Weights of a small GPT-style language model, trained from scratch on English Wikipedia: learned positions.
Each number is 500 + 50 x the weight over its row's rms, rounded and kept within 0 to 999. Layers, rows and columns count from 0. Numbers have three digits each. The size before them is the row's rms in percent of the matrix's.

# up: layer 5 MLP up, 1280x320, rms 0.121, rows 1169-1268, columns 0-63
# down: layer 5 MLP down (transposed), 1280x320, rms 0.0629, rows 1169-1268, columns 0-63
up1169 104:566460521503563637532518529516521466559551471487502428525443554442548522519536504567482398482521399466390530454449424584428467502459456492536455501549494501555429518464486505587498432439585498
down1169 097:499474475491487492554535533512512476517462509596445524497449478543468417520551457433567469524512521427588471497521583448481582559458585563489484519531446516495503519422456487399573462482396465
up1170 110:521532554510583549537522553569466520460474525439470503515493451558540500509612558543587432474505468488544511522480509534415504597437480504485465391449517436480483501539511497575572438531482421
down1170 115:560488582497566459550526449545469543527506553534467512511398496423526506417574558493581474500373512479474418513532459544448430538443541503479557539532470392527450523491546438485517494477519464
up1171 109:517439460499550476567434519559547435484490564492513509430460459400557459527538471518529534546430463401495501531580466499558545492458552517457439451443569497411491407487419506474464476499465465
down1171 111:540555449522489591525474592493512506488444446587409441565500474526536485492482536476533532470581474484511523490450449519608590472555410459519507573381467524452590451414546592468572450463505524
up1172 096:484548480449497519473458537452512515434528530489443541544508444526519526416499525494524459444591470479473533551454600436399464534489414476479500529429526561555494571555508451428487507419495473
down1172 091:520448441521488474567553500485528504493521495533574422447482499461430451587492508572498567483454506495496440497607455532464499522472530516470534452516477388489516399498501470532517469495456479
up1173 104:551488446472510433607452448537467499514513529519489476453545471476540483476558519610546522409413550495536498535585525483482494511523505499416397498563498522559485513431489559517446470571504538
down1173 104:493416489466515445560546461505523464547496495510493570456530437411539490539475547508583471479494455459537497567399453482509497410450552500511535535442475523449475451535581491491358594490548547
up1174 092:493466549570505487507449515459450549512508445545458505501615503406437524524538530474434507501427534470418483545504540464605514535571514489485545517478444541406462554469492480451492551488580452
down1174 086:438520517376491469485482516473527454564503489454424569446475534538462437461467462445443531491540568425550483544476432524521504461578520491537494458468439496478476411437510500479590453458451548
up1175 101:508654531564541490442547443510514573567563379481435546505497472428493431509548466484445504511566453442527508507391587414389536557458511606535468419465457525459588471472449434567603482446542502
down1175 102:555505472506590532515549489519528456421448471523475541509487510453464541483548574531453542444583474450456502505495462574484478488519527370552419513419527514509479528469388604482518568504467420
up1176 100:467510401521534484511383487514547543530483473570463485414467485523491505527567495387542482439631468567470483486517512499480559559433493432535432533443455513575491568568459479414463496391438620
down1176 100:526509484479496513400530443503515459453490432548493556513545507445549544467479607462464461520487590429518571493623506520518464476457445622479521527426487404530571514478512575456456483520413488
up1177 096:555530423490459530483419504505442506497432468561450548500518453509587517461566553465529554445496459515543563578499436504449495424415494460443485466535489564483486450570423469520539432478551524
down1177 102:515518518506569445592575503501437406636524572486526436531514451523595463456482507609463518533434426500599463504509561555501501546428489493544472488449485517450498495455507522447493449493492355
up1178 101:467561439548477438537573586495488479441449444516540474586488416534516486482503510501547489516491547566492519496529459405403479529520530592460419517512430575541510427508474568475538424533487477
down1178 101:446527477482532490453402444471466487522500547554451550448471526445386563357485503529542485410516433492520534467499465467558529612528559445474542533471501517631413458500521525541505515527518549
up1179 099:570555606427453614453540592565495538461415501522443559549543508596501570500508592506564482468489440494444522449490490490525432433458397492399499462498511493469589585505561441416585475465572523
down1179 100:544483621559496495532507514535406486569608473432491509457419537478518489536575403519482608557524488446385463512524540497564504564478534571492479516449504544598475443509532601500420574513367400
up1180 095:404436418523489493501512515531420474515562566599522447674578509519500517438530437506503443558450470472503556522567454491503474491482459506506514473509529539543531427510472528527552467468551520
down1180 095:467493480509552508481523428396565479532540510504478497474477504529520439571532467550446545542489475547447491470536492499480516510590497483513465435481402542507491456465491473575408518577498549
up1181 092:465545585426518530426506574423466478490567470583441540560507508521454534482594508448508471480465458505509531355502532449427502553399422424513557521443480468535538496511550541510510507533487551
down1181 090:469486501500489436415528529507425388465526512544545423452457571471514549504515481565543444539503524610606491565443533530539446462586438451522481522600495542469442534528578505339629560414537468
up1182 092:559552381505485488482556511508435539468508479565623516489417515603514522477487491394570435451545480498498472519560548460547504506497548466519479542537429473418509522402503519469523481547540463
down1182 093:521479511527452531459545508529500357556464465484533446383595510537486519459401485499556555588465415537537476502530571478382469514542506598492496515475538534535501497558502494444477420413398452
up1183 100:429489459585554507567574554559515470552518481534451546449462542522500454565551481488507552489491536478492531507507595456538435520498503508536550433484457477509552503391515449518466448592498515
down1183 106:489536543484494481489488515372504466407479567406520473503455564575536560446564615480483448477538553433494559512495492496455543495562496491537479510574551553442531414524528528482551482537512526
up1184 105:445439456604506520505491446608526490542451539538504567533480426597486545508496584448581485488606521486485532581460505383421507501512569417564539564500528609390536451540553509554462535529479498
down1184 102:509480526508522577567545558434455506554449428493470457510440608485528534547387527409585511546499470467449531473406463481459543502589495491503506521420436422541598496533624409514597519442531437
up1185 102:476567466523457455484541586366462502449493458497524541407554597447506539513491492499422493545500468607443389478567452436460540520461466554468442516411551457460456482461486412509568457534544518
down1185 099:512525477416513473410429447488455484505437495397471510449548477448543598550426513547630550524503502419486485517429468464525524448531423530471439542539508547461532551511554491514470548492524484
up1186 107:423451506469494536416485449496414447448426428387501526599533472509467425403476494569501463492483496596467536476599431446499468493475498593412494542506500495548512497573536486500515447542449520
down1186 111:471447476476470472428490482570502549559534473506572464439466528488517428364410516459525500550504566581376508578524508449395546523589462480525444565557532502478465464463477601625527468546496491
up1187 099:435538500495485441510504493527597508503498548558497470556489492510507452636477465452561466373516487368452497519549585436530589537376476531574483456553515455555526482509461545463449465520503485
down1187 102:479481495540522447499437513533555490524457518531402473494440477419514432520468501575443511527510521598598497502524453466499530561530457443537424550388446637491503515500485381549486446437475540
up1188 110:593497492575510448489518526463502484452491427494598464526545539455443459537513481552557401502473565524489459550502513559501475539602604467594477447595474448545463513565596492356504502539484611
down1188 121:563484525454494497445631456479485504480551447482541555517469525536522487555486529594461480495484507481408449518468580524499402494524511476555510473536538427506604428560523528486603500454478480
up1189 097:516528596412555495499464558482451597479463552486498450532637541490560472424522466577592439444450565574590557380571500432600466467550455516471571445486511540425522515570567467503455437586533562
down1189 096:512554497488486440483452465435627459499547436496455487437459490458452545525476577464481490488529451431543449564482580468470452486443554483612446466598470463478492485486520514499488520532434378
up1190 105:412499426537596580537453470528535503470453545497512467518523488478597464476469624505492532474456583495368569580526537506375522512456508512584503590505471501527595571529442461491421499474473497
down1190 101:498485502435435398593538516491553506517609505494395532496394498440554514503441556509524556523503521495516489461473466443529478418513475606516425497460453611423456515500505453484490503498446588
up1191 099:467581463547556462492489546567519572502503537517469553383520415528486527511501622596491501595514529435578555471457443477528501411450630476497589465549491540425481480564478487462559489506568493
down1191 101:499424486511538615462486570548482458553479530459489454411516554557457566448591592441509459419527531424463467501543443534481486526561495509502456543476502488521527493496537537441547420513544478
up1192 106:493396434568525447486489549543558495521402532580524521528481468489516548478470602540450487541536425435436515448464468588453487402357455508455510501470482562445574541445403439454517509546543524
down1192 105:479514551521517440461507576565581534519510493515493317502449588514512535537431570518516406546519507505533597516547490488434433544438525462508406498450502451454511520519431480381630537432457438
up1193 092:471463471493577456576494507557485419482572538427434424532588540470461489516597487456493426446476470544496518465527596437496501507500437526510548516515485580468526386494447532491479391388470497
down1193 087:410467367487543521442530503568580464462471544531495493567519531437484372535493534480410450510559424588488514465485525498608460533532466496473443539533462411419412441531492523503526479421455370
up1194 099:507520454451564428603491441524442564588491443524493504553578505559518575516513409521445492528453593536506525487505564513466455497496520497484530460605553570488520528551483508458534500482447434
down1194 094:569539434523609534497524477543531544474432523475411490437484428592495546584539508487531489473523556497462549534461516521520524507552424459527565557434547442507459463480503409497548380493419503
up1195 100:559425526433573505557494514489592475456455467503453534462550532487477367510521521406553469491520515582446477435439518491476483408424514484479583462422430470491455523450386549476440527391451540
down1195 097:584507512547409580415414480642492463533602549517485457528523354499455518506509561442506419486422508401449529498479494556551555515476478435467560518534477546577535521550529431469478485602462483
up1196 108:477441626563477476536497453467456484497501500495469566542467482480455516495552421479535509408466491494423424537491437457534564418600471545511450505464580529513493413514416514489507436509443467
down1196 105:423425580553525424614465576499475493594485547447469478520472601404403498490504498546507513441589499512594466511449494516435498562487580455441454499431488493510600527555458574539563604465483518
up1197 098:460473451493509544542557528495534523559488352536494458427491509487547591497531483564492426547447519501525571509612543445498439494453418573562462569487494493526510508430540564520538503487512426
down1197 100:540544491412624536407460575404617519425465501505627584529503560447529497496495544461483479452430456455502468492537535429454541539406535612454457563503442523551488496447458456504569510451414518
up1198 107:351516485436491423505522484503564539576474474519499594456550513528459578455520504577549502476536478452417472432505470549485543530532510462561526586465504429450577436523436401513542501499491530
down1198 100:572524548493567487519500499538383505491532496524477388550459473522541450516522521522477399492466483547510559456574513434435405512429487518457439409494543508463450547528424557553435435437597487
up1199 103:438510348599553552396515528566549551483490471490565532561586531464552521490524478466516520485444437418465514521494535467475464465473532506553377521523539492500465432492558497496541484524499538
down1199 108:557520594461555496421489451443553496515414483460528522459537503579513416449500532550459493449522408470535489450534551491591545463539472497545439567536446426469457537522532499445494364474552524
up1200 108:532504454490429441501468523444530499531565503474557549549498480472465514477458495445541445468543574452389522520585509435518582540499575517543496507553455510437558525446407478546530347428555445
down1200 105:489571433519532550478502493499491509450550429479520534490485456473566508496522456425482548624527466476467493498529510558403517468575468490579469517515567498467511550613447415616492486500568535
up1201 097:471470509479560526453436535451512519428474530354438504507604495342442400456497489568552556522517483519456484503436569588548575521430470506430454551583467514498436489481536539507485480485523527
down1201 094:468472460562517460486524475525490470572517469574466566650484458632521558507549522520544512513522501548486534487509493420505487552532427527544557493536516556569593394434479467499505434492433558
up1202 097:433508521532490498546485481577432600503441502550567474524473451455484483499488429503495548447429555494463500441449404452593580508498622526557531546524574458474451525514449511460573511569440509
down1202 084:529573500475455481583465483547528475459482549482500575450369609466438553452554617524491475503467533548493538580496510500473375493566491499505438500435534553558496528435450447466521568549478539
up1203 100:441532519536530434492576438430564485525575402525496565531485483542410408483585515538494491442405424453527435505507509418536538526438527501495404477581478452501535516402551491461476501497546520
down1203 097:461502533450424460386542517447489511530497566524540460582551498604542522519492456443481425574517532541444537499461465511529462480537479491509597517704560524513515562580469507508521604531500566
up1204 095:492425476491507539477504493480494449471462532495586478433486435458520472522509441478531473521463491482564505508541395498449485415468473471599466574454438594511476562462534441551489453523487501
down1204 090:471516505461502487493484556553509498503456582496462480462509433481466555535447559553447489615605638552446469567548466579411557530550489478471469550496506482486528482501422379563396525438396582
up1205 109:466507443526386472485539474575611526492470468613483498511475528440474441417562512539525489528464481538521441538506455508574508541514567452513524536357402540526574604523546495506508483512460475
down1205 108:511510499529575552426497513475452392522538566473513486495424536379497521481555617441530473458440519509557470488487428551496492545595523488473441464483547463522486628460560491484496519482494522
up1206 101:519426443491483437543573564464554514585606498469423481536440473460489498425591448507522434474498512422447486594489538527511439518491499465505491485460490465533463466487536473496475485540460479
down1206 099:594566525509567490484501448452402459546447424477476557494504532394516542516505537547494522571581391435490491502495619557493475456540468511519504455479489528557474393471458538520572478510445457
up1207 096:505561551585500461393558556478533410485575544530494511527535563498520523488607498510448451428485536454469543518554420513432555542533428648563396528458486400452523585540357578479524432582586505
down1207 094:560556514442549434554446445458577600425504502547524537516532442522541449466381471479514509535469471484545434491540538601523460475557615457471455499454489446544548521537612492406466495508458538
up1208 102:493425497515518504456497478578409524571515489538470416359505543523550534555500430580491485525466515515466545449530540482480508571471424588585417559496474601417524518496479458520564594581514545
down1208 100:415405445516474515471492424529469519489415476497521620457429579514504495479502528545568510520465493488460506543501415456423440483528493455480553454464447537500542509470475509375488480404624538
up1209 111:486518412422515514540495552513468577496483515510547474494555535431440489606520516441480488411480500523543451482504514580466570487512638585493499480426428468517533470467548494440445509494482472
down1209 118:519472576398502488547503454550471495517544509502460477568498509501488513515593432486447421472507536501482349555497514500504426500419562513500572455547485469464418588459550510500498536609579463
up1210 099:502581433460547545526532486528530535529426466554438427512496490520608481452554532429566436563525590415452522520447572476482401550490586597481531551393492533478518485467672500542471443545468515
down1210 107:529606506582564570494472460429513417487604447491469512444518493545530479536551511511511476532494490459533545461515488512527529543403602498637530476591498422508512499461473592500538467523403400
up1211 101:548496516548466502541533572456493497493574557491513534459462536498468445406391449555515537537549398586451565464444526473486389488529537433486510486423532563469570505558420457434453446639482445
down1211 097:520388471559474547451435495425484502446527423515516455537512501532551577528508606463491473484504552388573422534581387444489621562389442489527467546507509542459556547480404551523526460533588493
up1212 110:424466524532484451426521443441515548483492495549502473531465476487513483546429547540612535441484415506531617496488474451549563466507506431416412466440572527516504487502525486492492490410417509
down1212 106:510549522524520457491512438460547523416426489537523422382451473510535471501494530436446497432626474466382509467591482486508441601413547485524618484639518535498486481498558513560489506473478561
up1213 101:522531512472543419518524437495443552466466466489520575493517457488494488539576489408489497484511597576503547544486425453469454476499535482496456526508525371561501508463456461472485477511564430
down1213 102:382506526467474512573506488473507552516545579533509493437544547521509524413528520582471493456512398463454415474529483533436562602517403535582532464412531575442586477527550467566467484427450556
up1214 098:431538550440471544548481485526473438514479471436528420531498566483496553457534540514520431456494500683569479506469484565459500455494595503516526532476444533494547527576517621497411505407610539
down1214 098:409526538448405481413520561511520514529499513479490492497529442521547519452453512580458527508504534534581488460511602539414430510528420499461507499434548468560451528499477446457515488514585496
up1215 099:393516512541555640530470394527444521531407499518537416527509551442561439502534515505522526569536584431587455531486499449486517418481391536450535470466586532574417540457552458466517543456485533
down1215 107:451470493530431428514552495511461513495547433486481473565542524476556520498487477489443550400538444529493485505550501536542586454487481417528466488368409574599575516472571561499493447423484459
up1216 104:569537488517522530530435478530555515532502486444552548486481579529371441414495489501504545515498555446534478574492518511500622547401475503434549502420563516496584444525503529491318548480526461
down1216 108:519426515528407588529396554485500510509499523463461503496510495422487518504585535511456417481420520534489508543469478414477449463597581521493555445433464536442505492508534514460499466583583510
up1217 106:537598453585462451515421554522483522480491469553541449485536483465528461552561464497533472435478531477502549492559531491534601569525567534583506500526354510497506496432439480536493442462568473
down1217 110:463521465529400546504550550446473451534512467482457545414505513533550476460550483566466484534547515532469462467514548545498443636491531517535500472424467415544420465520492543481577526461533494
up1218 104:513485478500467418544490481434471536539561536539529496418518585442484465588528580528506527516534561439484480472540438572452451524412409413531464515478484559534557558502585452443515456512461486
down1218 108:623434504523526476518462437505575501484512535541477483515566488452473494530488571484521595551454413523586470469415467475493499448562519435498536468431584563378433481480510444408454541543485459
up1219 106:587510515440400384479492492518535547456443458531484528493598528582512477464469553415484501420448451509501455541541524594556492411544487432394577463542489499654437491524528560477549412514494553
down1219 119:571452504548464418475527485449428469531467451523517551480537490477552505411510488455523525488458510474438442474580527500508496424493472504494577611494523502553598576487507543506572461501443538
up1220 108:493587505471540513575467431542499491525482470520535487478491520495529575486472432495531438548567458536473456336491556496447463523494448448504530472553512581396573552542423523534495537576519460
down1220 108:480514536478531470490523479591398505506476503462488599473512508494492533555549448516500519569496581536458506456444513506525517487499480507462520541442535486464446439464577497563556455489502427
up1221 106:489432466534565400483496480421428441478525485428537613419586565439472443426586434475491450470498613497662478587522472584627511438396516442487501485538533536523559544494551563525532442534506526
down1221 099:422481528443446500450510467451532482468542501524526487577553513486556468586493443506488461526455526549422498503482542541576516597575473538500536554449492531482533571431492396538559497578475476
up1222 093:529484441511473486503515560602544362491503532536474490481441523477539552536467376478578503476492513531488489515531501499423486580547511462603427495497537492466444614544516558583418494377477486
down1222 091:500473490499480514464567407471503540556511465514511497453461455582467499450532529513433498563450501459465456500543495507515470408466589504473528536409498492523494509510527409431534396646572497
up1223 104:506522513511587449503539308558495512449443555463553482542455523478460509517449485435596500429488557484493561538510371495481548514536491471521615586526601438533466506518505542483471599443509542
down1223 107:432567530462548476537526515525574461489521381505518535531474543583425423430524535563520479492464550489450487497532468469490496495490381681490562600578392504550520459506532484485503426519508471
up1224 091:454376500525585526497479552494429414492442513497457500478489482496554510502558521563576510496505493543525542483470529585511510545564481540532489484558449516500539532541483492446560484546479560
down1224 092:449554429508487544539531483478518537438489539477584536475483580489488509501397559515422528488422497472413459527492439565462506465452459538523505545321523423477474478559457646516466445545557533
up1225 111:525517397478506524605556519507538481514584553488591431503494472496570521487616444475486482425438528388465601433468477494585541506451533460563461521594574621489531489549537459413529536515500438
down1225 120:410618442530467599506517531479474512523550474515510493495337512528483515622591497505517453625506512469483493545509554561456506485492491525472514524535560603557515451482479431452507552570489460
up1226 099:464462501420462422462413572584446444620498504580463487624500427550449539554472485507455522444497507570417551424513539560520529601494499601528523489477496536401373554472485476533479570534563539
down1226 091:502478467498542398539525539431518512432500540478501516486529544482600491505549499484485491481523531488474468546497552529454533522569462449410519407524436448539567455474420512410529496552487396
up1227 098:505515483441556565502566520540539485519545473499648479539496393557569492560521494600508502458535489515500390540475467472658457514570558533460572519477454512465382444388534375462375472518528447
down1227 095:406556463479422433528434511500457444498511537506514475521556487435555547453438505454546467568544583556458591489435473519474489496581503482446512501510522500469516507495462525510510561539493454
up1228 098:518512524516583523427530500518512516497478445467573545382509492445551469455454418563556503487516494556477576421540453568477470496422541516463430548459459491382502444476508481458552598576525439
down1228 100:567407538461601487527509462416516518442515548535457584446434515450433551512516566520435512581559448527429563554458390432434535470439487487566401499529559447453441503428530604453569557361576502
up1229 107:441488415434542503529510488505382514537412483525497551498486499545449474481450556433532547486534480441556510405508573401524447482503518569522490454514614507549618530546520531510505492498502482
down1229 113:610609536483507523594530486516473555375485472494448391539550469512443510484509548441473483501535518505477495544382489506539512522454482521502565481431542518518560525451419591599564541489478470
up1230 102:490544486464499478536569558583470474533463463405503508506480527391420562523495577326516468433501497483491537460525570441426496509445487479466492510454559578507561429485473573489484496515609520
down1230 105:476516554485489471509486499437522333540541619498512473547501541462480532439483566498483470429559585514502481430455563561576457403446468539473474541425545475572417480609470419533524529471533501
up1231 105:471562490497575545498457500443455494430469549552496562404480411513534480467503523476524558487479576515507564419565485412511493509471540529528498479442411456516525544489517371557465508492556489
down1231 099:594508588516448447576514486468501503484436505580592576492517542604502569608465492539499532527538485512491499505526518510468487462463504566527567557575524504423502499402533495453473533549441522
up1232 099:569526512510479495539479478576516423522490505490461567569472464509513574515500423446384516528511474581471402644618476498516497481538357498431439551454594561524562463553472418599524441501584543
down1232 102:527515520389513407458470573522477431508528531505466425494488519422505455538455430525536507527479527436502577552495463435482620563567564569516529550477547607506570422474427524434403437474603575
up1233 103:532509572520645567497466518457506547518478498540437500528463450506520512518571567531497412540485488502381413385443463553549440431626438501468455485475441510500463516610504501434533563511489556
down1233 102:482539535510419591530557500466485531511457444416555488501435542507528488566484544574443470349577498453526563493460543588576513410467565466486575455579526581430568515544509624432448496486531454
up1234 099:479455496533517416503455511461508575507457541514574460527510494410501416496487496524446481574562494467506483532465440551470501588462421363461535482496479463583453507537525538509482617461536505
down1234 092:527492534449461478515541483508452522442551557527437528534474516508528537480600499498567569507460492569460511508444540553523491398558490579506460478533487487451550548535499505485477511528526515
up1235 095:555485525549565433460505477509541473545525575400568502485456490431521494572462577504501455510505600448515531601469461498530451487569451525449522524403497493501433573584443452483445464530586480
down1235 095:492550537528466523526498529522458543605560501508542475543506510540481499511514422605572519501459535443463485469429521519569446460494510445437478430487514496410563561540541571404513444548463442
up1236 105:522551522516478530476488481412436476474519506501493537483511523494491455489436497490530501522474546506460535525468424516596503505430572481525389460452456483423520441517497445480465465491540520
down1236 111:480419504509518453487567365475546501553441579561493487503444555535544532576541468486524545499463523538535536491476465472465455512547462451517587502513467467623508470471443429501570545496487552
up1237 096:446412522517466535510580474504573558565552387473498435513445398523437547468495498485422459550486558539571519545417503540441511526448576451476462436545491538543505517610510427520559634534511512
down1237 094:530455618526559495441463475532500496503483478531477492549489484530480452492635497504472639450455512479474485438507561469539477461606507399480496492510444528541536456446522451578497492511484483
up1238 099:600451514467509469513478562493397554465510458507571574484445475536491579499547553537590448405524545525604556460512514466445502472464481510481515531498597522512460414555531478591483419483509575
down1238 105:536431443449461455428587524568478499525515534497470436512532474492572636602491544527525562475493528543378494546497448393499486465518476523515556509412546440460536503395470446568433516494438464
up1239 090:467488493539492512576473493598437522505579478560601471590621508564478398455464587569470492488616538479447465552549567452533455506432569442489513479554478536473490507492463523448471478495461585
down1239 093:516451417488495558460525423480503465563437448455488505501480518431455618540468481434513492484487554521461546521388446443452460543531464523568559537444492494508511429539451450515582540515546510
up1240 095:642508558567437495483520541435492514536509447520527518560475587513433528490575522430551478551560418490473519504537490474578461517553581517491373435522527461403479487474483575523547391508540460
down1240 088:454470507467515578526556519538488466451434588464463495440506483462506498469447381428456545435471467482508504558401554556474460486572422448538466546457535435527474465487475504529476512531503435
up1241 103:420521487511481411416445474455564494552485512604458486523390416568504374540481533521576609535461567569591522506487508530449553496483539574462465626461501502526512450456481442478449544454466521
down1241 101:505495450476478555463526552461442457569514439545532558572564497543536524477438479418426461456500530500489466534536551504507498530474493503430484470506512453444499589483500390440631503411474446
up1242 099:412557526510481584504568464499582458520504421474559515495562482512481443461504509472583487474471466549454512500446499468531512443563495482514573509556448422451456491639549537549582453566527519
down1242 097:567446405485531473457508552539489563409493569479433500569620465534551554539499505521363392461512547448553466474524502555477530579555416433557540499546525488419529564467485571445521419550497510
up1243 105:513533449484540483502545447463468442481463527503421585402553531487547596479516512522574529474549483448415545460449445389457546524502446568395501565460481465391476468481548520547535435492510441
down1243 106:533517636444392498497501532448403479559439462528573484514525521419435496489588528605576475498473368496448454466531538582429565506456434554451466492531575545531466566447460524444379532481503431
up1244 097:449493453525499567558513535572504555502548462568547522518463421472490421513492510370579457489494487483517488448551524435500544467536524426576486500501470585417479551468399500531573505461554509
down1244 097:450488524538449486381467504497577450457552458493509554464424519537498504482487525509447547465444431547508563511454509545472446462480521499531523514529485445483496560556478486463483489498464537
up1245 101:445522507514482543554572520438510504553483469532463419533522441475481429472490573439470486468333555444533481411467551486542591579462450503553479620438476480522523558389563481554543434464489482
down1245 099:478536450463493530429517458493459477521492451417548448506471539597477510503443604454560472452562368658527487477531488449384488545510544418437538495601550469508468557424535399464558473502511536
up1246 105:446478482542528539531568482561585533530459548526430427507515465489458493573454448416379536453488498520508497420418570437439519404350558515565495560444502550567492510478469517549452444548494525
down1246 103:469477575533477499568489493442462537544584460568544529441440541463491463475457427603541543444522520441570433458510425482629495592580564563451409506523505501503496539557532494505476541519501534
up1247 130:440488465487501579436476530481569475521492587444491499474525516430500480488538454511463503468604511461545579618437471416500529416556492511500417485515516493520453571434537510423538618600444407
down1247 156:389526413469558605457421487424582543547480512509577535518438556488487495534603503486485515530585478412479496592423496439471419450518436524486482495487539449523525559462507469439411539552547490
up1248 103:460544554423463493548470401490495445547506549489454499520559458441474502537412552458517470513585583542568564497583502536417506582538499487445471499469444525597511487580515464463429526566578546
down1248 104:497512529521527428369551517462593529577488507449467510516450512549514474474505503483455458416528407466397477539540489510457562545506620458379546518481490446482504476458493609487486461381545410
up1249 104:450593405466478543484372415482488518491469581516519513479497544539489581569432462522541390414500473547477565566467448457515497455562451526530552494516560563430486374553494403415517453503568487
down1249 112:537441450566635609513587580542542479471422449445452550501572435510509544485479505564525565529498522450504415472463473454565507426419518461461501423439442498470488595481465581470530527468611492
up1250 096:381628466533476405630537573454509409431521460473400518502544505538494566560440524600475484400432563436488540470555448528450455486577448488532494489503445548489484421541524495543452491510425535
down1250 100:539476491561602566525472530515580458476452503517530476565568510404427543480551462484481547474582518451534534525485550511527510488534494584514549538448537514480504497510465566505443506582434584
up1251 102:473552537570488575454597526516391560532555455499524463490478501520558465459522476497499475465516482483488446454500542411435496569516505489562451434483492483427561519500525451562502461465456528
down1251 103:475557553520497458483481595511525565450508461583499549578576486411457521427523489555523491510514626529505539490456453368602589546512477466431470413636485514472531502471394511503515454548483571
up1252 099:534477603471510447458503488534516525457538545492558511557465498528591516500415558426505434498492446557514477569552469492578423473411464540590475464574506458417439536415467481450470483439495509
down1252 107:487513546464427585485477511580544594526541524429511575562506567496458516557538528537404494544448505465512455504521528569522451499502562533613493436397583586441545474540603492559525409537486536
up1253 103:568530381478503457518491541457446473345520417507535523476520505577407440473484554470514472411502552557567461543524425483462456494449429499520530492464572495558565539480555533446487479402468523
down1253 099:433496546425445431539541501470472495607526474534480576484422444454504486495486507571478493521415528483459458454602486507559521503586510510526494512391503427481436452540478412463520405469534467
up1254 095:498488457503479576466494489428480523591506519545453558527543565499568437604576446443440563518428470460516457471527455526569490504477517565429416459478494507601544442526490589478399426495575485
down1254 095:484523466456427501450486489581461458388484575421445502481529467543445440436484410490457436573477477439473416478429472655476516541588564508546478563488569511482550491588462506493474511566514563
up1255 098:521497481422474504535506449465530457473473474446554410589480545438456516518511501544422537582473434654535461558454444602523537456479529475431608561554454416405509489605463498465565521489478534
down1255 096:566523505507542442358439492457485466587540496579542565475488468536601491472568500510445532503440481395482526515455582508535501472397513510619486543577442560571460438443445515519498466592570533
up1256 103:471448467588528532468373434489578443426422547483507571537521495445524435492555517426449450407509555457574459576532509539410607492480472451532499453543613492497515504478483504521425477500456551
down1256 098:491560543488586619517461484496504632545465519455478482525452510490514483509440449627458467514502398570417428450483495477554495417453481494460525530532552491537442479555454433498565644606507504
up1257 111:446476497418633481614428437554580518471552505531511497468513493486618494491523487494544450522464546565554536496466465484464473484491524547524499473531442478456489462535424426535562426551565505
down1257 118:536474504595496505603440488492567518505466475464487562577523492438566532422533523508557466591517592497493470453531494520441476502482525434493423488455548513506518638496582481434569543449478448
up1258 088:497510430529475500550501561474410464460488457490491463454556586468558484519444545569548507487431523550520422479572455565587517475417518481507510461382471474518411437532462500525534508544535472
down1258 088:490441574504517480531628469436524544491395510530529486544508540438560446517507472460434479426536472410465521508530511591450576482454460462500612626559484582509561514503424541561549469566491518
up1259 096:474598512396510455493465454484479489487480580522537502490508438464600400581547423531584599557559552390463456438482553557536545487504520487490601523530430545409438524605477529502603516531554501
down1259 095:564547455554481523610483547478490504496479525416585530471532473619490608456474524582491478439475406588540573513453510429492445535463515461521385533544445493489482500494535532352478461437531437
up1260 098:583474470486431627479387509507503467432493485532501555464520503558405467428470428517554517468452500489526511553540510427462514501515466534518530533447554455498467565374512458509528425484562456
down1260 097:469524477460539563552480482577477482527472461446455542429458477461441486451422523513559472455526615584581507464610468576489511448567509500586466420512465524480398513484511474462503410435512441
up1261 105:570517596533457484425511440535578565499453527476424510421402524489478579512590428427626452466544531413550447587487403506485485510450468549462524456424533534489496493503563519526555426509500517
down1261 105:505515457518511530493563418543580516523403498537460542484435473543473444495478406467450621541616504503498466528543485550491366393505446540512557515403511604581441485562469451551535463577455627
up1262 102:512453493458465566494529575554557557499500496486470457571527501437520503495470482496530500452566527589485485533444415353479539536550522540465606545553486499511535576507601544482429557430549500
down1262 099:486548583495541479506465472521558475463487514480513531479529482512429594571413611479505523428535486520452488589511478476463451439514432531446458469624453538469510567461499566566490511513576550
up1263 101:502565454433468468510429460398546549481557535491479442442593423521547466535582525475468460485458616430557513535536472451533516507422520496493513459516545463459484418488498498504406512483579547
down1263 095:433569471585466477487538482561474429559449540582518449461489530552460480390516531571478512539526403499404481529543478537501423595583512382480556549486473451490593426450440440546525572513370478
up1264 095:474537451508523469521537394479500550516514491394548515542564497442521514469485520451444564471583452466592514501564580474501493509485431510467472471613480517519472543590495469563485526375468482
down1264 093:489586478429534592478525433546577541528516557475375449335491532426515533512395474469457415515516462467415516477547487507510442466568551484584549521397480510615527503432519492573473561569439476
up1265 098:477463552543498615447527515491438517517459450537554454466551560596528475554517530559520456491481614551528484493560458545483562535470466460570468511543569523557546457525470420427494514519526540
down1265 106:523447458469445429463488489520532541547512523542533491499550430441475468576491500485460416597566462416456536457571466521520414469433440487409469502498484433516505501603491442386526424518461521
up1266 102:488442509479541473494413545496484423541577479454557528508456542585547435474447535529546525411489622569494502529542533519485447548455604525456450462439500501450496513450385378445536523464515512
down1266 111:461551508560478601463558424512519497513499515471434459434429557485419527482539473468505495456631546581540427478482411507485494548545477546500532482458551455659487472520547534470425543437452456
up1267 103:573467480490490508465367467602504539524501541564555554528421535431582384522470506512543556516551573476503427529511515572441529425540438456474504565501442546596493546528585534529462498525506467
down1267 102:355476499443547474441421449499536581414583506433553568445475455472451504562494486494596438516463538431465648417511441495459567492549494439532496526502564474530628542504484524526466485517497497
up1268 096:594577532490590527461482524585452472508481553358395527451539538464495494484497489510562506529499577575474564560486498524471553497521539536460510439533555472585512476466508433474496443606443516
down1268 098:559545498496470484654475476434454537541597562523537514647492409402454494520492554523460547404435406471460458544464506478521426438475552472556534497480557482498602584502420549473497537467485580